From a checkpoint of a small transformer trained on Wikipedia: vocabulary 1592.
Each number is 128 + 32 x the weight over its row's rms, rounded and kept within 0 to 255. Layers, rows and columns count from 0. Numbers have three digits each. The size before them is the row's rms in percent of the matrix's.

# layer 6 MLP gate, 320x128, rms 0.22, rows 155-226, columns 0-63
098:133132115172104097145125055087104135164145150107141088147135041195106142110179141154157145145142148139125092156135130099110110128120074116099162099112142125198131175117107129146173136121143174
101:106105141101133150160164140111114076139160168112058147136177152121124158146051144163151084162189117073149091094074104078142179102139089159188117107098101091131134116142102094144115147135159091
095:120123141115133059076137094130171112120108159160141159107137148072152112161142140077064140090116129082099147131118138152135150134148154151073108094143117145102186123102146152164146072115123115
098:143126074180175082122132180190175112117139139123149160088138082131106176136152187109110135153098121152147122125091222094157106116122062082180145120196162135137136176128120106113135121084139168
101:173114143141125100082113140152108097107102089135165172074163142102143157157135154144122156140092135045165083114108161070095090057103108154102128158114141173152108177147125119095108118159119121
098:091101108119094110156092185184122137175110133192047112158144133095114151132122160149190084067135119143122150162123174140124153167153159138122132106138109112131099166157149099146073118131122128
128:057110169116130172124154102096198087145140113124150173116173087104089128155145128116113161148188088128136112116143160100142148108171149133094092143130176122105139151123067159119163057092092146
090:161125120122135100136124148185075081112125112106102183143139105177145178176130207143155151145127100149129093149122201070165149159155171158134122093122104128147116127161171149103104101140135132
100:123157127086052139124176113137144122137129115154088207140111121139067163148169128073146113108094129147090118152144132141184157102166119109123139109157160099144159144111127144165164178087141131
089:059151198111096224123113163122103130116167059187100151086152157156144116108106084116139119102123102089070170144099182115118158090166146141144164113164112129121181101089086155098147094122138160
100:139132120123145114139128143121106208176184072107166128113149130146132107111103200131113136201105147164138148140176126138130129074137129126191128129126166101144130156130094151139152138115086147
111:068136144142192150178185106189144136081158145099085142080127105139105127098158119109100120060089120129201074132083201123111144111079120186111138161103117163132129149130106087100087095091165117
100:124092119106099124125126102105101088142157165132118175083163104144146073153124069152055122085098150121087119133122122144128104139071166054197143195061146085125118128150108105178139073114167116
094:142100105136122140122098171107118118141170136118163170135123121091096130113117078180133134162083043111123144109169168116146085141139118115118095148131171146173159142127169156105085130112120183
096:154136153107102183092127126165147109124131130102186155123110075119152133197120163097109093115165109195103048121119164079130179128143136134150149135137134143135133174144148131168169050113114129
083:174124173120081141133117175119152096092155118135162096171160156155129148102120136129124161163067151198120112025129169100157117048116094121096139150159139114120135131118140119128083089162136132
109:133099129143149153165137147145130133056127130174122217134117136114151122102120084083107149100135065135200111127094200043177106077153110114157088090081122142135069118145109096165107084143133130
096:085123139109151141191130126129182076134127105043145142108136120160164170107134094111096121122132168089094121056092157124105138142140085168099121145121093195119114156138095137164072137103182116
099:162158122058084147140170164122113079128154134186076139105145146117128184164124108100154072125142095121123141166157128141136119155066151165080121157151168153105114167094117083124099127172158155
099:125090149109149161119120157171099137102154113146181126137147174132133148106075164131157079108130126149152142138133091111115154156178198184187135123091120103088134096082094154115190164143129158
098:117141126101121110182135076100084079097119115090129115116119086136118151158142098111184137182164116160115136122132102135115132133117116105109152122154115178193061139096208125061150159109132130
097:108155101088087139100112141137118131158179146134110108093083154131194138095142139151096133118158034149091148136165102120131136134112217072130173119105130074143114135152122102144112111167168133
092:128166147121094143111118095157114146145122139107095143132085085083094078174115105082181166095169160151126164131114112120144141158188146136194070131173141113163124175156112078136126116102108125
103:103115084173104116151084118169139160110148160123096170146109074152109166149151112175132181092147092153164173125172128140172115112138159136171116136184091131125124106099131141078102159167041114
100:084177163113138140127158125179192175132169131080155153128163140144135090108063098140127208118139156119123094126162129117094122128137110177124129166118150092206107113161148115190144143154158164
088:158165135138143164135054166115097145089118104076204133158105106097110165118138143211117135157109092128111115172081121143135126139122132193135143136115121097188095165138064137114166116153144086
094:101155135130104111152107151141130120131208151118157141135190171095104138142095191098157183138089140143151105067096120111158179149134103121132084180123158092089083110075153112133104121153146173
090:045183148168175159169135130162159092147138098135137155091091136105117132128161157096173164119154153105140124118105108093123143191135183147157123119110030215189119155168092129079129160137119092
098:143208146135175113176104110166167138141099080145156191128125151142126198148108127137155059078118101075127186153140115122109177156133162143159165114147170083118116150157100131094148120158147150
103:139111186088157105111106064127115139137095100158082122202140107096162122160111063101127124127085155144194125114086084112081118116101153138179124119100072203180112158142066130134135119137123160
091:087127165125099063140129098140117158145136156145144214144112075178152146103108142139107156099055162085135117105092170115153081099082082174139182166126090121099176135141142094079134179077130124
103:111114100205173129083121160118116110096158192156162132127116092166094158123159153177106129121137096155152068099171075101108068127120116152116166181091116207115165193137060145148130112189149082
099:153178118148113084141146100156141148125133125151167136168049095082093183025109108165124141169145143137117174095200195067167130140151145117152154174083126129128109203107116162137099138043189146
090:094084169120100108108149146100140154045174153153160141118148181151117171150103089104090141180104111069117109157121192112159089151121119133195186106146146174156141118154103149145115148104118167
124:140117161054115135145215114114109094095140118079104126098128099172157117122102145222114110128079116130172124081094167078114133056177114151118098139110164129127105141178130118122087132115118149
103:110123087076077203158129077094152141112119140144069127110134162175185101164121095162183105182110134214132146053132164119111114167101121132165139140113125135132182109109161096170162104156101133
104:145105180123122125143105110110162106133146171091137167159145096125130082121137156134060112172138067152142099135118135093087158160144170172076131084097137128131106121146096126161122121118187202
093:162123118084071132136121125159108173154132080146116098131129122119117161145138146109119107122107122116145100146078107118093096188197167167132098151116119089085109148169152170129083153081139192
105:162149144146153155138178105112143136126153130119149047137113118119111140139114142133178078153076131162057150079197163144193137138154153112113176143136103074133096143151083154157115179159110121
092:088100140192098141105112096139173087138158146093157136149160071158149113155132129084075132109156138101153123125094144127178140114138097085192192198147137120148102081165105089152072069172150145
108:140149086087035143128120130159115128096117145083122119087091133165134184107123199105129152136134154170094056115116147054086109053145125143108098127147092141102108149153161103102190093157129161
132:154158129104193172140090132101127130112114143130108150139180184113170118141106133149124147165185116167168149094100086169087114100131089132136121161093106191129107085135146115168159179089149105
112:128128116136158125060104120191158115196137121091192100165130097117115112161054117133044123110129123125135083085117140105147140129141092123132108114115106128091144135176093120192162138103134151
101:122148143098138195063146149126103135118149135139080182076179142125172128128135054167103128136082094174118187075103135162098114157166112087140090137152145093217134156106129098150061181139110132
092:116173184136143108086149170145076120148148087119148180135087137171145171180149111061122111140143094106122115111146127144108083124153141144126097079130109078183101175082121112160144157141132130
102:208123150155080111202112166163175145115098115128172127113147103151109115103135080138104113104148162115106176107085138098213115108096124129137157122152142151125107189139109073136112182129155094
096:122091143127093123116158132163122139077089131144104090106131153085165159160124072136160165092150119181200159130136083133121139084164099152160123098103114103222073127164135140105190165130148130
118:137077135059103118119175097132148147148107068030141183179174139091144130116113159129172130083107140148142137137087134098132118121138174143127214108165138172099129098099103081075083148121172136
104:089126088138118151156124135098120107175081077131146164095147141109129130133176128157081129091151134112086107107120164086134123129172142155151200123131110128169118065109087077145114106117153021
096:112082163146196143175166137189141140112106172128136120178126175115164132144125130155099115134134074169128123148139112103105180088185147151143101128129100102089129109185075101129102156112068091
106:143169071138082165116116090185155097130116092071150168141137082129200157116113157188113191138056110124131099136204130163096146085104140123150161160171108165098167120151153149168166135163133147
107:143099108128131126086108132154084150125119088112159156146058079145115151126109170124092125133115101103153122156130074116137063140107126139134152110147155160141081147197145166173151129138168168
093:089085095121117131167081118122106101174171148158147088111147177079113124068064140158123108066118171147136114099095081138160177160118092148082132138138119156165087135096168128082099133131154140
108:141138153115124105128131119108150169164160137141174087130147160084097057109100196136101080099151177099183063095149150111092154152083141130158099153121118124107098158174124140176129119148166164
101:124134149065106160078129148177091138119144181090148135116117136109179136101092114128106190123114113090162132093122129172060064129145097158107115152138086130188149168133111142075125153144135082
097:119119167076149091187174128114141119170116153115077158132126126175089141130166119127118169151140134165104088148159159122136136111105099186131181100123087111175141158120157158147141104143142112
102:153104193099148191118133096081176101135124130137106155096128132194144120149111136124192094078110108097191118094122115125139146142155165140078155059135064156088148138138139109132158206120111175
100:123097133130104144132118156146108104117064124111135078082125088211140137077133148160138101098160155118137114078109132136171132098142116099163087138086145134159141090109111152105171120139109116
097:066089181118140125168191104136174167154142124141155147110112139124143141091101093175130121145081104125122145085104145127197145101080157130152142136124131097101151183149122196118160135145161099
085:128131100098204137183080143134157095167135073138134129089124165173096176095125144123106150111131085084139204153106120162083113101168096116127122140174136138078159095124173129158187085146125116
110:140139159094141059147162105134120052146184087156099145123148111178099139125116116126174140183122142113124081085073158133119118137145102103109138109183130149134123179091120161082186152161095155
101:135101132090162128157152143108130054170137108138171157078115143171110159111117131133118087171084108125123068082114147099182123177115142138102119107142063043087106183155139118145114145110110113
104:137169077149065153098106085135060149186121116128102069127178148148136117142189128088080153142133097129139201130111154120129140095080103173124162142149169170125133140175148154106174135147094191
111:130180136105180165125176168170111055116115132128136079141095125076133118146117108140162083139096117124162156100129115139128098155120191100110102116178222152097166111148124151183156164112148180
092:095098144167092175078169108100142145155173112122150186153101176118073092140084111142128139028133154177088131142165039112154164098123133070156134159115102155133185189126129182108171152085152103
107:125163166137133145154118104117133088146128106083132154073138094101154130148141087097074122087183104174180051134119174110161126127144161124121173110196166174103083156085156085207162124079083121
102:121124161160125174082103057150172143099119157113160123158093132111209128168163077109106097091132076154164113140139031111147124094065110129132145124150160175103184132174107144092159062123132121
087:088121165155150156110165114123159170109112140159106101124061098147116162175119138115169139094167133150193131166152178063118138126141080129229127166150125068088175187179143118137134135122142132
102:130120112111144124141226136122054112149150134130144137138068140118116147103086082127117044130151139119169161128112112107140148143071069144178120114151138070081128124179103229154117171146121124
099:116109166113151082146127104100182146176224155107131148157142147122122118119075128119159048109136119119122065127131076168114188157115150101141099101114164122119186164077128157127126172121163124
087:145125080094180100115135112139119119154164112129127114078161115194111123169139109146101178140141157117124126149095137135130166076115116138160122145161163048143120044122107074124208114116176113
111:173143138056056125144141118081123156086191152109093148161151114137109111124175113107138148117119095127148189118147136133172090113174110117045193158142164153144135114125105146124138119123088218
# layer 6 MLP up, 320x128, rms 0.245, rows 155-225, columns 0-63
104:178078151094110170102146186132165128150116077198076099122117175134121063121081125068163128088109144151154136100149129161143136143109129172129099101173121101080153114175119142135090188156160144
102:093096115155115163131115208120191137123118154118125068161049151115157162066146183187111153172122140101112136121103132090158093091109098073148088215136139153066146151172112133138063125140091174
101:114144143144167174077106131141117079148099145211130107139134142142112163182124127087117121182115179084126140099134114121127155076135167130090167059134067111160182056147149120079149091108169124
108:144080133130117152136130141098110192093107161143147126134102118161189131108079112103114106153127073124077128148159083118167153147102151144068062094102092098133138116160088170126091132128184103
103:108107077140033120124151079114099120090091096164135152159154144081094087108067159060095122117162150124127169126116119106162188134172132163116115140179095062149072067117127119126117170157174155
098:111227149085162181092142066149137110140139137100174142124140150095178137116148127173117087069159123060122108164089145142123142145127156105113136132107156089159181064099142202123118152131138140
112:055081140117110152107114158117203109131118109157144119089167077107114096174122171106126146114163106117105102093163178133131139103177145144108107122097174130110124139135120149128154098135072116
093:145113094126120141137168166106133119147165128127117104089111127196067157183148123091122139165126164136125159149132166100140217156127164151105144041130174130099146142122112159105149049148118147
083:139167116113067122178128152116143117141102170145081188108103098118101166119115126092154096109114083158062135158134126173122139178170126114118101130146191083135118150043134145158184079112124132
095:115169126139156142208077124112083094108087166065094088071176109116121148087110126164128129098128062164124137122127084114189184111106128103120134191153150066146115063126092199119137174146079123
088:080122155117117144102120112158102121122110127149106148117156131133087113160154181102136123117110137205172144082152130110137118120143143031108126086121068171098126139113129126161109132140114122
100:165169109135105122073136128090087148100150069111091113084131052110126203099164122103153124146135156135160081089106125151141144089116082076136158151098127141103108092147172145165111128165116146
102:120100155081119100132159146081147120158131123110086145063116139158125106128158110107159168138077125137117111106126070125096108140115123095140116155157181115151128114095165149114176107147204095
096:104109168122118155129121107210164134152159172122148144085153149160145122179102055130092144147113137095075142117151126130129092164131164138137168190097101135124099149081112130132149116094101130
095:120123139126098132143117104152115145131113100176084145154133088155130132103075117140118094255139061183176119146057108133065114072129114143133142159077085118127104130146110165123127119111133124
084:084110093085115123123077141126132156167143124119064146147114176108115108170117140124116070110134018134115167124136080174145127172071141098141160121137165119150123080183123145092137144126150164
104:118127132130128098119080164159099118125103113145115168126062129135150117123155110108079057135166171121100110156146123102127135153135026095134160126145114101117105109195148110177125171114082147
092:141094159192098160109189054142119164122109134139147132113071087093141128143147136161181107098170161199163124194156137109128104145163144115164084093182125046114179063148090172113118083114115098
093:151165131157090144170172118155085116099134137212106122076102056129124169125110124120151145056151064119143160156211170094149168127112089112120135142099137131178080104097134115131166151110150120
101:139195141143138156107151128101118189136107161081115111160134097106167101169171125122125109136091129178144122084152096139148135178070142179179167171109167050199236164096125166095150177127094113
091:039127110117104149098135137100107123151117173134155058088105189140158141094145135102137056103139114113158158158179186105134124131111108092123122105130182114123114112152109190184162145182080149
096:141117147131077176143146168149122139113085093187110183131102165204074155156203084171062074180101101111093101105119146126093112075104066136137126112121112127138071151125127196073128140150165108
103:125159132178145110122151091080130130129135100208113044150154171134129106092148114117154147090098114065112131128109071146114153177162128090118136182152146131143168098116093146137121179130153132
101:120126138153099127187140132130145103148107101116159100156122130115137084136191081118107145102158115220095098142148115166147080141125125176054108148104165113112100149132157135116100078128105136
108:130137151156109086123158082118155075152164162121142180118118104145158160135115098099145154147142183160159127181154119147101180111181103192124120118166079129128147126095162136160163148208126068
096:121032066129137132109109135120123094110104190136136132153116132152063120115124141133150168088132107126117083145095140135130091128102094084104134131137158148145098114142119135118068118190176158
102:120137178196131112068109083094154145089137079085228165110117103127137151164142117178131154085114135149129112096099099120119076096196107140150107145101192128106131147166151128151153139118109126
106:097105121054137148139128169134132134094104121142108134146133131135051113083107192027157118140194060060117144124145132091157134137167075175126134118131097096152150131152115127177122126105108146
081:087094127112150129079101133133063120101127199123119093138124082104109056121163139124096147190140217190139093101157166103148123109125112102145132111174063165108147117117114137148142101137100165
112:144112128136166155067099139106128156085156140099113096101100118100096158077175100153160158133110138137112122092142128121141081133118161097091117201164207131085102101128193080124122146144187074
089:190104118107132139183100110129097110159135119111203139236128159111140089103126152120101138148150167124120083132160166115040118136211192137143073177128136128144133110167168135107105148066015152
105:125078146157151105135116100077165102101164133117150142142142099114071098110215122148165104046108161157106114122131109111198093102155066099154144125167123158182131168147172125171128178116137093
102:159118084129089101160129097155171102116166122154087185037153145167147112047103123157087103092149103110167140143064147124119124108068146151098118142166122178120096069111135143063076166125115136
087:072111114088192142090166166163094106151147132078070167173123141134091167133132140130090112110118107110205150122130133129070173143189081105097121136124067134122162141151169180125151149117135022
134:131102135123161154160068121130126140112068129139116105125124120121075165132120102081219128162142140151153097141176138177143115185099163194118148100116106086173150156090130138137146090185166146
098:129109139101134149138116098102161100182162086151133179129039171148149165157160156115164063192099129103141141084167123161156052147149096149138133077128095099064210103174168102103124114140183140
108:165156156122161114090139098184120205131154096132150169168155162197096129168098064070133083130113096103078104094160147101110131112180114161072110174144120153165109116113172098145169156122148184
099:186170101102163132112137169119147204155155132126157127185136125176134132139096161148123205165141147172160163108142134127095137174156100153155130092194126092127150119137134122140090124145095133
100:144135153118131107141145103165189112141130127074203203130141108147133177150139147105115129146162194132129078080157148087163044100188119149113189141115173096145164150133131145142088172125124166
094:113122111141107115183139165095102125128100095137163137076172151148102109119138105138168119099094128088127109133086119110155087138109083186120156118131067151158179130128203172145130158090106071
114:106153152084059140158160120149091164087101146088168104123118113117153109135195167123113144117077101144131103065146195075107104109127184141126154146214109118143175165121160144109158129172126138
131:132149130094135149139123154088129136153108131123137130161169169153159114136151163140152148185191120134139152074104090144118114105136089166089120205111112157085072124140105111152130203105142160
121:118112143120168130137092102117157131113123112132128162113146121129167172085152169181120138142148140132138111175135152196117103121065121103112140096108098126184126166146203177188137139107116102
102:184110117151102194070099128164093099063163113117106119118132121121113106123160114103143123142107118150114192095070166097090100165097118076176140186117161086156103145163121148153080150118061090
092:175110101147114078138092096102083185178099137133120110171142130145160121134142110175118104089045088130118117100126122134108174109145057096118151144082154069149153172139094137185162131092119130
098:149084175116183174123106106156106112182117083141202135137143172160103119069164061094099105080127207119090174074155082180180144110155110177147128164136159108100141144159119115124124111155159119
099:129024108191176115117123127075112140136122114125154151148123128168065100153132137092070082157139116122153095105188096170125168140165173157142140143117123043115175125178119128147146097093143142
103:158159097176093111093152126118104155112162170136127085118112107164125100154184128164106125137124086115127159139167149147062173134100118162090073113115130085126126092089147166158127077124107129
102:118132101121165135096110134144134152127145148094119120170126157111139115129097128112106115128088059139083116166075150177082103139143131178123152108139190172100133122174099137088118095109145197
099:100144126126125109172142103124163142161136149107105106124149099113132183031164134145179045127131127104076111126159132112139131117163143081107125104139114154134071151119125104127134152183134174
103:078161179116121160167131165155143158190165111067146115143142102105175153109110135141101156205092137138119101126162154122144152138119126100166145195148124141102084087178101109124176087143123166
101:119098171119086158128123162092133098138101176135147103160112175130112113182110117155098131071095135147113171129076132136097148084167152092175107127169073139096133107193167143080106136079129089
104:136097136157125146117152125138088152094168125184125146154128129093187194176113128149133132124212151070159118124115116141116088118040125157137074139168145196116130176143205123098146133191103103
101:157126093159181207115115104129126128145123137160114065097128089149111157211130173070139126140153141172116116166145153097152144172073194119130155135090136125060118119090117132098108100123168109
101:115116138172180110176071125139134177096137124162079126124132094065150156195052165123095188107115185143051118144161077142115109138156137083130085167175173170081138127117112092078194116132147185
088:133084174134105132146167133115152138138126145098090117128056110188100086158162146133102144160089122155117101097103246142154156158109075168110144100179127084156139104130139151122151145106101093
098:146136135112157174126159147128195104132132157119142124139071091180138164153130130176080112137042081182078114137066140151107122192133115120101098157148136147101191144146141143144103084191107120
102:149109111126121103128116104133106095147164101101135127182127067124154131157140093119119092160128149148128156024121165116158190125116143167131137123096199112139152149160121181150119107126096116
091:092176141150154093083189142164169120156093114161120116081150178135166161118117131196130168131127079099149149069080118132092150142098140146135174083046160093152074118124140102115087120072176114
096:074110187171112121082128136093143096120107175162151115098123065139120091197175126101133145121145134121102102130117137062150077153149162113094172094119111157117121109144075090109163072123096119
106:089123086090125119126082136135127162148127147121120097121135143090167090114150118145153129141103122100103149127074178173144116082126199184132127135184151098096177144083152121143128154132089143
107:132113154120174132079116142213124066098093102079102076111181136106125078096100174152190122134141087086133068144135132109142038166197112074178127137114135118154123122137190096099113197168099122
093:130114139171119103142131066188094122127092125107178143108133095188141136126189112151138185143123174093154094116105112055149133103146148170138076152140108157061100118124113114156110126166115113
105:118123067069137142110078103153156138115145154105212120133130110171166167127123119128109112106080086094107138142145108101171130168138167125141132175111132176101166139165147138150122127148159149
107:146145107170142132105133075150151095119110099125110131140201144097114109184104054142126053127120072150111134135124102156060161140187174133133101130135109129148125136119128136193078123179132171
104:143128121079170156093119142138081138142108131083101175163109174158100119071110122073158113112105167095046178149112114098142126116126163112159095127092132126117094169139187211151119131115127102
102:147154150183141088151215213119106110135185106171119149161159089117122124138080158107133099077185155116132135092157073104142125144157114154103139076101106119153167149147096112132142119126115105
093:107162123147147095120090197108075122177172135119117103098114109136134094148167099195083120129149110068079128140132090158129143165070096103126114106135150130103155159137108075108124192184103162
114:121126110129108139127084115112101104148067092191132135110141169168095071171118071152193126178112141106095138084172122123135087154141151096086193135104116165108129154129118097084103141114131121
089:179087126081150133125137067139142091134112120097109163111152154116145121081120123109195095130095173127178089133115148158148120178144176170125081178078104092152108109163132105121088190130145081
084:123122169135110107140117087127174109124114079108155091173139109129141136085120130069100094095084118129129116119087156148133121138196077122132208084109091168153154079143135153074093132101151164
# layer 6 MLP down (transposed), 320x128, rms 0.102, rows 155-225, columns 0-63
102:086124081059073106113159097183051129124108111099090094160112167149169107117122133167114149154129146157087178108106158138090134134187097187186135091102171134123164092177092133164095095146098162
097:163110129080070154100117157104156129110033127199143144100113099133069091102119129157144114096105122137118076105113105143153172154081100134153115134054160151092100174136108124148119146150160136
093:149086095121112082114096080134090166139121210079143118116174129120126177103171104113074211153175083122142151157115103112109116197128143077120142147081131097071076191135160109130117143144105163
103:108221119170119108183129080111122083147103127153154128093125117115148138110126146136112176126069101156047116109125084099116169107133195120129133110125161134139044152136115109141094090169155133
095:185117085095129142100160136118186090165120110113106189147155074188135184154135092132153112187167202098144068119134116213101099165167164136148107138146151153138090088155110127166149173123164132
101:127147167173196178110197093124227123118118110123155156113092146153192098105070131081162186127176142099140083119142131071108110118156158129092123166108134156148159130152136108088130103143124092
120:132131174100108185074103107127138102107143094175120148165175086067104089126140108098098216108149056129137051133107180114110102121164148080073114192089160098133196125109177150162186077122130133
093:153110070051131143133097078187124135094102139152122186100102101129112100180118141117146117161156108121078091115114082179146148146107141174148142127146181127027118106138151129161037124136070119
108:145085190121058112125127132085137077100108146105094157099166123137188112122126113177146139158101170161070135145076101147078123147135138117143123163127134174120199130086140119143126110104128157
096:152132127091144114133083140098108103136111102079194074170156120142107134084112115152095116114124115163122106112169067161109115100126197118151122152107081125111132109121169122148086169160098120
091:181131104150130153099074106144123090106107136119116096115092158140094156131198167098188106122129111096082145114085126113212108119122123074178150054106132092078169169105144163125110116098097114
107:108098147100125166092127130088153164151163111147166154095092124172148097103098114167166182103147142147160122126111124143107128133129125163124126040061129161140100141099147120091129135105133183
090:148122099135187147138115133082094118135119144103137165093094139181122135105161093080141126119156147111120108139109125144110131086096047115171146162136170132180168132122105144144155081119126084
098:124114068143088117165097132138160107111168086148134046127124144158152157095193157124117163113158112139133139167100104114113138141116113120173134129111133077093079097120117132125137149167098128
095:181163133150113176066155125164168116224130152160103135110143116100103137111142064111090103103164095120131143149129095078111137145166166193133122137113127043140136179187206106160158105145164160
083:081068096091154139139138082176080122120165151126155143168155097077071125153219154144162143073179119158113127139087185124136132187177125110065139097157122155132139122163097097115158164154158094
106:163126153105083115095142132138151161122123082121081093142150105142045092194108095117095087113123111144206142089088175096193121147092157121163124172132110152168132092120138137140173095146079073
097:120142141082141135069187166143131048134196204163138141094127148126122143126105136095106136119081189156134073195187158113135147134136123071121065125157156076112088108095092130090178089118139114
097:149202183112101148151145163141110106210127101162148136080086164168115149141067158116148159061108077193113110095153164086129097086120091113085092142127121126165164133149130082094091183142170148
102:112152109119155126074072123134152205064157131118123098078069185080103119141121121109127150177152138120171158179124119092120128148172134255146073108161154168121142146113107162145137132115150126
093:099095093160138103183112138121040095131199061103110154137126108062105073157127196125132112141122070111165139103160127114038129088110135135168141118142088207155137128102113127117083131086117112
095:105134119153082179113156106082137181148121108095174095127062128141180121144181194138127156102118154080129133139174102196166112133156151074151146119070124099137113217139144087137140114168101140
094:152169149129069115153104141104116122131142164174129152121130106121187142123170114157143100105117109117038084116066125135077136111116143121134187186139138125146151153154107131123030098155144134
103:136147083121145100155072094126161128160151146145062164114129091093126154137141186132147067108154103164133139127144056119120124090161221084124140112134171174174131084147128146082132186102061129
109:143125174139139095109164119144150115149170147173146137165165143124180152127141080123167171165078108165165114097167108166136137122097175206094122126090081187107076129103178146147115178136166181
091:112098133175055109138101159105144168152142206132114172051111092126146154159121075083125166136071150096155159127114129072099165153134163068136146134162099114092180095119141113111155166115130112
104:148120156111112106113138167109179118081099147174074158181156123167119166150158104077154170036139068156113162112191116074155163071100143158133125089134082124097161133102182134142080120188111174
097:158137117118105141076158096144104096127157054058118181150157135146149167125196107193156189136093151148135136168143087136079167132150173061144145135090098116138074114087107138091184086103161088
099:073135153113087125141206146137096079137170207132112104093097129157117152144144129139105164157122156165123085113137161084155114120116118156084152089198102147124115168165066128117131170138117138
117:078160109125134147180148128153151110105093111103164137122117149159131122124136169075159107166113183129096223188031230178175106109157118115135108088099139108132142120106171136161103163126083136
093:145113136077114145113158196174098121152134144149160224149122147074115144125147106135133158141116162158102143120185135138171134175125161115086108154144122070125042192130197080107156161111118115
104:116123117188132118094101104085167125152116163109153102086089065111150167157101188114169145088132086101109090101113094096103105180172163132129149125149113115169114084097149162134141142179109094
100:067152134159157140171151158132163125174158139116159119130104118155138119100145100138128119158071162115196082044131124117105095123145128171144147049165136111153148110147125121089180165111124161
087:096135166078087122126148079123090079168100158100176138161098162177145173064093129147100133154099189108130121170094156123177111106150080156108095097123176112171143173133153161097178164108097128
135:111100112188092163142069062165111125183125114138159111118125103107139134162182128060093132165159123105129119113137152184133111112105118194108102128106080167195171159109147150157142150159179145
092:113053078148092083081139165155162085109078128121110186133105078143079147150140066143144156100172174171144084079127127140119161148140137137121102154149174101075068146090177086114152103132123142
106:147143149110095143105161170135118117151115077089134185198115125075097159104090160088070112154107137100145107152133140109165182074090158132084160138178142146142152144123131162200110084120150107
097:103118127146153155128177153169131147229105071193146124101108132159130125168076102106143112091143109159089164169148126133111145120117166080118129080134122092123129071135154169082127121150073176
105:127111147161146159108101125026173083158114164102076134102153148097108187167144122100162086107111145096126133195137068095106146158099142161115166148132136084118084136085150090129102140115148113
096:143082146092156135133088166072106167132136120041153189160124106109092130120095124134135120152104150131139087104059145136079078067149107117160118201110092143148084148139118081141123162126174145
106:171142164116077128175157198169064107066118142106126090122124125146132080181068132135121099158116099150109171159101180115138155127151165152146162145224116131104133095179178147104097178099147226
122:152147092146182138132054097105147138126071134139088137107192129104149135117114109144171176115177111159148121116124093187068084098094118100150108217097104141120124110132117107154137138154130063
113:175145111111108101124154076114093141136130083115074130106115125162142140136129142120135113141158118117142107127134180185080084099147127133117104120151109155119131080155135180091098129136137128
101:141119144140106189097124165118158050148121133105106172083131133173147103085069073103124176067141112104185107104108139190088129145188142107124106147112114135096147100077196151143114173109066121
093:106182085145173127078119096116115168072130109116126065143092085134127107095124130118086108114158057147151139199113074200132105147119084094151115113122152095113123134149124164188066086169105147
098:174093130142126128176216166153153148087126157128122105108184083099175171087072115111095129132148145140130125133099149130132157091136174133119189142069102156161156119148150131144143136115097173
099:160087164127121115113132064143094146109202098131120168110117146135140209166089069145108145168113102199146102191150100100068175123133112141108139152113117169120111138113123098152121105119149091
109:126123142100152140130156124182075087129173149095138118129133133199168115100148142131081126094093135054149140133209161095150155181058120124168148146150178131137093112072112049111109171073119169
098:148125121117162173116139115122151095096100168175102148181202157127093120130063162136157123214134062132096155123097145206102087121104095179097089110123140100154073195078122120089126061127146136
098:156107096166157158121108100100168090102136144089069156120137116146101107124078158177147168127120164156167166164110078158110193209102064152146096132114103139122124155119153141175121089140133081
118:131130185094109155098147106163138145138169123104090177096141118068069132200155104170127126157140130121143128136108141178120093050102124105136171180137092110128058106086195096159151162126122153
110:102116126170140128142120075106135203167055151099092143126080087149131181075098185131125107162165162071124152134101114074159121153142091162131171127112150178131135111163082121165139127108080109
101:158132157095146146150137103142129090129137124104090084075104109131125099158136104125151168066031171130115161164122054131149124147118104120095128130153136112182143178131120056190147108075181138
102:140075108093125129148081116111167104124139125095138066114085131128150146168063154120111173111120098131093163163097110141101100145127129067154134128129146121187196119140130077132146088141142088
103:096094139109118082209171224124199120083114126168113129144104131126161152139136088137102084103079122126040123212154101094097139113138145118123121179112109121089112099125115123093098155181102135
098:166137147138120114173144221166115135147161088187117142080126093112113138138131105052094200089191088104123191111130143116121136171151097069168121096145127129150112161143163141077052125093131150
102:192160070099155148137156131115158085088099084182140146104067160132130137104125141195166111048173146118135087141083104128174151124119128149166175076089128157098154106130086142153076162107137144
097:066111108115157098128104122128177093053113166054123123146125078082146126165101180142146088162147074123098100124147122122178134115118160158139161091124144201130092121163117114149142082169178092
099:105204159123136103133153103136123226169121108130141082078082093114153130082141135163126129139121147118119117115109097080143142096139122138143157155060122061178086152130145169120132131119137088
091:152174091131118141133173154110138120107162115152094140139142217156147155129079119154127168192124100141189128118114159152115096118133126054098115107138191124169083152146190116135150135123124146
103:100082090189088097163135096158135095118083083102118123152202123113118110112116168174155116098129122113037159158180132141131111154148135088152098136070104165172134137106131115128122126104105060
102:172201141161070138158130100154100172123105066082171113135133170135077126132144088099097136122174101162157112127158122104061090147111211170089140113144169170121168116141123125169112157138124147
093:186164088139140164117097221167105110145123173110127183129143147088132144128146099141109125067146173063134079074155090085126125114077108106119082102103104083106138196134095101057113150123132114
114:149083128192130093104081086128142144116121089185141144150088108098110105137085129100121144155136116110123150148103144052113129120158103155132116146156139124080085148167143150069115133082079125
100:107146141154150134133120089116119122126161205087144155121111103174082129125109108121122102130187157126174128123117071153180164110126056086105125119101184070110134126107122114190189078138167133
097:103114134123144156039138100142138183155088115110128127171167153190150103157134089096099147138185115159119177169154096104171153101139125149141154161162104144186151085159103118154141129109155130
113:156123151107105086088110052114131145107064111131157117156095170164149173154115112199105153114123101176141103177161091068148109134074136120134065143168165160115121188111082137124182141151112127
092:144134152226117113131105132135154131199139130119091127145154111090159135109117147132148136139125123085104132056131124143145118197143101068084106133140212082109125138161147123128117103168184116
113:132126091188068132142075085136098107099140116132099089168155146181134118124128135109130181098075128128121138157142177127116085096144148103056132169141124084160094123105082148085166098107101121
091:111152125130139103116142177148104113167132167171139171033131150113133086119143127191148185146127145149098128129165161101150127093094100081123060134171145103114102081106157124130099124077110123
086:090140085086105157109131155177088119129142104114100113122120181106135175150137142157104180152129166204146197115069180157114136078189108084103103188175063079132116079058125158117101068152185180